config.yaml
num_attention_heads: 9
vocab_size: 10847
rope_theta: 100000.0
qk_norm: false
Each number is 500 + 40 x the weight over the matrix's rms, rounded and kept within 0 to 999. Layers, rows and columns count from 0. Numbers have three digits each.

# layer 2 MLP up, 2304x576, rms 0.121, rows 1612-1679, columns 192-287
496507493509488502422453510559521446488517515473514516490483514558527542501464554504475520485506494427482525452504457526491582478477491498494518473592453496444467537432499504491555477480493493494518541529517463523504506500539499506516464465485473480495545520443494521491474531491442524513
552467505479436525562491432458460563507480442508465508481462486448444531460427594456456454469487529509530546518498476557499446547511523482555470448509518486552551484443532512448469466511503471537508494521554601509454510495507488468528549498598485461465421448532514528504519496479472505532
504462478542474512532538503464587539510479494481440482529439542504549510507489541495466469421523537458477530427509521489425513429569465525518537487552476450468508564465529489498504459534512484562446538545521522483521509483522505476437505497481470476430451509445501464552483500521460545540
507468524467531465461518536490464450529425440530468488492549499425509495556481497466492470563423462454499542513503544575500496562511483520510542508537534535540549448494489475522435614491491484561487609505555452512515465519493494498497486471516520455461497505492535534516571466457420479520
532467477535523456445496439540454455469544528536510514526465459411436485528515466448512544540450512540471528504505508600515544477475506480471548529511387509498464433542396499466490510549520529479469491553464541514472473510447476500579385501454455445535484513502460475491468515441563484457
501510516542546605491575558560510567500513397468471518451489509480468384560504524459467515507529525450498486517535518510566509508508469524553463473558483585501501520465530485433521428468550520560500536473491506433509512550520496515540542560505495596403503456514529487517476489503507505472
568473465447480575499461468483506514406422553586523515450465499407512498499509482597477535555481448495512486479539495476507561564464515529470455459562434493521509568484544532455464554509418480518569463466509492485517570488456534559538425437439485518521441507495541520514460520488472520554
464504507498491526443462550475564490536498490470530465461457444530512556509491463489524514480498538475551558596478469416504531438540517552536486523531612520488464534591492448511519474522442513516449491507499505521460531491535523529494503528546475525516492494468443548475472365453469475422
496406541494502446432551540449433465492467443518458501452437452484470493499446481549520476517432452519493503526559551416452463468481512414599498539495423524548525463530527537521523520498487522471458503495465464532478471499523475516513487497502456457488508544475565522497461539444498405527
413526510514485540507484510457481457599462442449555516524475479536531522493500505535559552539531547518557617582543498442464552539524517450522467583526466583544502520453479452531483448524505484553450545480530473561539512538515558483519519487479512555509543528448489480550600501506545499498
584558478449578511448500513543526470533456500565506455462564567458489584530485439557502446520541506496422507458521507541481468491452509457529465478510471515402432524533541497520531481457501557540527534479500441504505488429514520485484519439466418520405426523524532544487538618546458539511
555459510536549521501456455464531514488492478546481515556541436556506524521485473507428584512507521456502418521480449465424476583538533441430537563486580467442433525540461498499526574470542526531436491510470452527511534519537472483440538484488513549589506495545511483465537499541567597571
544497515440492457446529506498496515501529508571509464495539482401492530468509599433451445492440482461507487544537590571460498520507401494561526496534560484501503447514469553494554502548393486532524528472545593600486465457491485549508493510470448487465505464505498526475516461445536524551
475489497494524484537523474508569488554465576521452558471461487476506528461544502504510529498516479551481555482503514438465516532529547526488522548523505475504478487463526562521527483465447507572535514476511533523454450498513488395535498560512549465518558464523456472503491498557429557462
435535598487464420458500521446493503487479526542486542549518548556563521460441395541496435511539535561527587544565495442453484530428531502514578489499501469508580531507395453446525589531463508506562655457519477514533616455427510447517421561541458552483523466443505542462535526453443487452
459519532502511466554526511481499526449518556517409432592493536522460476532429506523471452503429428431535482424482472484426498490519604517522468475523520571478493581489474517524546496461485516521524530513476462489515463546490454512463518454572521501521525472508476503462501525517459503561
566528480513420469482514529515525455516520517509482489441501523528534470486532543473564466549542455508493494474532567477482494516514480563473473505571504488550501548534561442441447514497583506444498550492477516502552497469488514502502543447548514469485551517534413458527572466501585442473
496451438441448543550539540502527471473397489479442527491525480492543514458468466497459514505553487438519470528476639435488463575479483434545486491474489595545549520503537467480506487627419509520461544493506508519475515495470555458550474520448453492472512407548458536502448528423537511504
464522488499593523507537475465541529467435499453482538544394498478373521452421571485491552516504606515514580465450493527454512531457519481538510498503487480510510531598550543441490468509464422447446469452549396515479502482527512497432461509545527458472515536551531579526539480525494516451
457496528510566462512484609439448458566533507526462543513444426478491446514507517528561471464585501437503576503504515468404484549528497526536468560446501520397419535535599535468461496407475543532449478543524456550523488537500447551433551472477473459564520603485468475489454547514474477510
588429442557557524428524553473486521514467494460399482529488502525436540477583436523516537531436459467501514504534535548561534458511492592521532533541473538505399523526495417523496522475513497433532562468575487539481537532531512480492496540562535456514491471496500517502500489532496577519
519491565523485454492537464499497513464448491497413499524575511525518482558497526445563480512456426544487543534483532506509544493489476445533504465511429494386478426547447488580473575550483498490546450493538483549454455518572485485454463558514536488518518531530504504497501498496514494493
541502533453463459532541533515513493511479524468503489542426470543557511474476466571489506504504503519483512497572468494495496534541426541548486508457494514490494536500490447484507531526500489495528520466497539581495514472491475500494418514503561482489530481469497496492518480515479542504
555560516533548572479559494500488547541516553507494541484527475474534485497475499472439500493478439553543475515482536478514469506512562497471511534482407458516515463560491481479559506514535509543524491458535477559524467524492426437521526516440495510460451516549488546463474516521493547494
468530440472518520492554526409504547496571524497570524478544482482492460503554491582554422470525541558516511417481568511513513519451510539437511451490470480558511405486509537492542477519459459432582488468498537564515414488534546446454539585489445497503498504518562471503509483454473522409
531519502537491519511494517576570537514459437558499498486499550529470507457448520491537544549494490488487496519538555493485523512525509462439512480468539550490517472496462541582533504434462431550515436517475541461539549456561497575525547446498463579517497527497534527527479497416466510456
484492480593478491487579495472578473508484486502483509480467530525465417494473493478453527523428439503500558500457522444503479499503488457562455452507514446588504511427494543485447538484476446520503471569457488480598566502537472525523560477508506464575498524456480552483406411482499476539
485487611520494540455515504494516462514539550590540514401423469529514539502531540513461559478539544438498468468525500511591487512525496512490514573488510513467545488509537437536482560499414486456513479474503514480458538480480509515486555540410530476519476502533494488528464509507466517426
507411489501528535472503526515479490473515535466511486502515382506543543481542518485491450467482528435486534520527475471513496505528548456438475490529489472521461467475534558496460492510456433520539513505487466479461482439498491437482492506561505481499542505500499446543456463470451550511
468556449532510488431514537469572535548488496480494528458584523506494417409492570478482446428525540462513459416611471550566519437510501541564532555621484551474460516489608575416519420546439466476491470556517384613495474455516519491517609444536448522557560499513471536427435466518508560523
437535471515501439470527540512495488391545408491469504493562518517454498550565440461568563490522529479503530526451491473556480474421470506465566458602541519471458471550491440526499556547470506357499492529447504450479573523508428546593563526449489537532537514532444458479408545546552474454
565467506601513519433453533511462530510423503552523460472496521544425498566516475484544573433500557463499527416510525587517494474473580525492382508449519568437488488576515503468411434526535493461515587454472538560477550457441556471524409493514437457556485542512532611427550460461564457473
468483470471540496497518449555501473471470446476527530462480442555507462395525505517446589474470586526534506531451508552500428508492454536498577509516461550447546517512476459497419469563525460528493477497490542447522472500542493427469571490485531509612534499562491458535483465573525510494
549530574508466470417496486511431512501526518507479521531485524456525492551483547504457382442471424525480463538529500519498534463518486521444550500491475462435484505513415478508517555571568533506512517515540503418489502479422508472514521516499455531437493506497453487529504511504555457511
441584498510509535538492469483511484532543537529447487550491521547535508516541443510516539465489593490567533555506483473493496525501533508536398542461489489467518437528502467499559517531504493486488495491453486494520548473539494506503547506398458501538503502498464560471465480486524526503
496548521513549519471509555479482457551492536608507474502487553499487554488465507487476462485577478533507483405548529511516507479456467410461546483544499436506462490570515511483501511521577501567516521497486462569552472448569492479483566471494485480509542452546548480440557474500482481552
445464468531531462527459555557534465399486476477518403487598437461503501478532526530464496440483556563525527533497528477478469447496412510472492508480554489476475528579505592490540361425523531499473532427464436511444452480515560469488570473460493486619526529526553506528475526433472514456
519576454450457514538465512534465515572436470526441445577457483499500517461494482552492421510469432485511512353532428485547441422566479512490488537417570544474574456544474511434553496520458509483480648495443619532483490485508498476517494457475528541513567499521540478481396456556529567451
475546567494466472536504510407486510470527506549482466513505436504465488502548572468544513474502542488533491532460440505500554503507453529490472425504480475464522473479536488518501524542460486526436513448460515584503377529499524523409510536538504538501457515478440558458544525445519484436
514487507531520549440466556472546494486468535508411501432497562516488535529575501492463474525549504533454555353502438538566556533523608432484466520463436459518462543554525541476537582516462505489634531529493483526549511504454555491467512486393542438512465522523437422519493506427448439528
479459562453551476512511483458501520500522505496427512472526525496466519456504537481502459542534482506495495491535471468466549528490509468527503491493429483527576540446501483466494515524472439477477487492521461438471438557480506495479501521478576518503485540501426533507474559543491462525
492572553475530522467465507534484482505495526503514553504462555467470542471497497486543466504431587577435452447468566530534577543503485447506477650495504529518497533514519546533461548459437500484471517515552460479482533484459480502563462446527410470509509542552570429455510513495488554511
534504515486442440462500499472475426520489507451539539482509512496435533437476451525439470495527495542485411509509527508504418542478481494499432513484485412479480525444470484469497543501507492484520519524505438498424501544471434508479489485509586530463531583481627526471432532502485509507
478466470453561532481461527543443447384494438431489465460512447520525568503428507559476529520469471544499389540495515417485533503473479490497489536515566485526535492521508436456555581470524494481459397491472546527565494511540482515437506489495542469565510511473432482541457486620458527440
600502558486464500534487523458511478486527443492519499465495527446498533486496566539412365552548467428482478491507482392526501506515482486511531501521520602455531488454500550455449497553550438564469551581563516439511486473475472452562526485466546504494476481595514533465436503487519497466
577515563528493565499458493501463529486468453495475514470532559472555483485469539483417562409566514489508493554484523489421588504506461509467482527460496430515577524513469408566500454492556558461444427539553543495426514478483503453509457445493483523618546399621547467526488480452594487450
554467507425389474526511533539466532476519505567492491448577479469519458476485512387551499451437515485515479471462539474465411526509479484430516480460472494489487500457508532539472498510460509533468467481531481538497464497466544544487471452490466537529532523487528450476515555539535483481
451467586456437367546485511577469495491489489519440407483520460515473496533526529493526504522538547518528432508506479504487516523408445512456529496488497493470413455402496545511525490550541603472419519496449476420498553563491509511496530506421523484504499455505510557494428567504469536514
538440470547593468512508493502490508552530500574501505509474494513514534527496495495545500518489512506461502492469477529458536570514403554490479477530544482536565478512496499507562481531512525465471537476489457515468477444570539517512531491486586488482538421468465572486491425484493476501
517526454410580476571521519528552546432461560505511495516551502428454523571501481449497550589597512463591470470463478567531502534517492484446472544465552499496487460502452588506456476487478523542437515515467507492471521499513502551478437505555462487414518441472510537510477565566484509499
524492444489406502533486489506492516576553480404402512525499503509401452521512432559551544500483487450424487528549478462484567524402544552563499575448495514508489475512424508526497506514441529559492436491502477524503500578561524534495502544504525500510533445515507464529503491575511567484
503516555439470479490491447508526463516483474522463509475525532516590491498532480484500580507484527490436502426500515522548484463481466487513497475481466561486509525540514437491439480466525487480491553476551439462441539482574403428534452504528511496452534465483495506517522528565578488551
466485568433443447461493498494502452483503533512533492430548530493503500489533539424512503509499537604413507499474497471499413462445486477583487445500529480451473455529520546486486489531477471512499534477473518434483509511497531526472412527498545463515528516528468527489470483529500516523
507462529558568515517562500503473491487549484497463565574468460566497473474500480503405525498422465503525483471534500529485478550536531511505471441471472526495486482416439573414501487557443523540469480524517497521510519509453464480544476631521528516413524518546473519500559528523577549508
508501505570530500526480495506498519447483502521526495507479494514518475454434505543477536446450530481493482471497509460528546502531501465498539455513511529536495474496496484526538507497571490540493529527497518494497489433515534537493509467495487424531497486514504506611491486509541471531
494461513491497482491510480539507510546507514466484503520521515405593474496470542511426441481521553499527537463575524466493585493474581466481475534521411522549382575433494509484454472491499503524529500541493540468484441406486491461420527516397460471466509485543555475477436577482469501478
492497502474539535453538452454501494494557530476527517540472469471483496523495474524502454533494538524499522560505474456479476551486502448448433466514496509514554486525433474553491469479487500492478531492505479509554436512481568468508457517505514457481479503607505492446517498520548496494
566502485523509486482449539519508483537533550510515559515471513553480502558509488533517532517507538525489525520513470521461500514478527501450492496505528522492503460497530527481541511442446477513486535564511515504499557472490545473564531522495470475508491544490455485459508525450466514474
521518474515505547501420483505504538523558538410526561524494587517560543526449468424533604521464574445494547474512510496451547524536464562478542593501593527432490551537505496494472596515496513488442504513522507503512478574522540514470432462395490497471530456529402572544604535496529511439
520547544548527531459475555475492476504450436439496440543470437562543384420510586451515512509518474487587516527513533494426515525485480567412553451563471522516483509563465587413530498578480529436426486501519527521549438478454569477537467461526497520477478474550490561525540516486470504499
545500492532535441558473625522475512442457454468498449523501531455504417524522443507557464459504478553470517501496510486563539494551496506582428522483482525488496463564458448488444559505532515438487520502469532492469484512497493546473460568519440472558505531478489516518302502507431434535
477511554485550536463494491497496489525483420479416383500505539490489473489457539516454572495576484506511547552544463485532517523479463528488434515484512594517473500519461551469480533529451530529514462513484437529502502548466477553498473508536519458467516477490558501539511567479440463498
462519452497478570492514537479487471585567500489572393542538494544530513517557523534470496539507480531547518510463545525552486441554512453521564504519501473486510567552529550488436477437531467483531528521476487563496471537523469475488538462479523444476475450463602554580427431542443487452
459487398495533560567499569520598445497476400555485483490525539539465554389429540492515484519548490524582500426445457527474461517593506505536501483521459488468454466453515485487431599569441526548421420586513561461502552542494493491523492469512517483415571526468476452500463519499475542465
501483537489447446481506543481462543511549535591487465539466540434568493484501497532506538548551529458479474513509495473496522498529426446460537471491456550464476426477490447488469498560475453524519498476533450477510485497500493423521536505515492517568573491532439472458578567526478485486
464498561559439455450475557570542575494509469476494481545472520510487532556556547442523495432454491538457502500462465479430425478520515483469487563525485531496500488578642494566584473531484439430532484538509553481511532460530506455487533509444530517537482548582505490472513474610607496531
535477462480516502475537537510517595507494490536538476483469562520438510519459610588488510494473470542455507523511515457500446460474494419552493410548549442567461491459466455450545564527563538487456561562573521562509606494434520508506554524508420544515547392558521518437556532509526522461
527459482438527499529523467491455523492473491506466487525521431477522551533452539476548452550426475531497474558553620521505455476440514497529536519581466445519518496452452478493508494517468537480509552466506545468462458557478516481543505474511459535468517520486470531479424548472547601475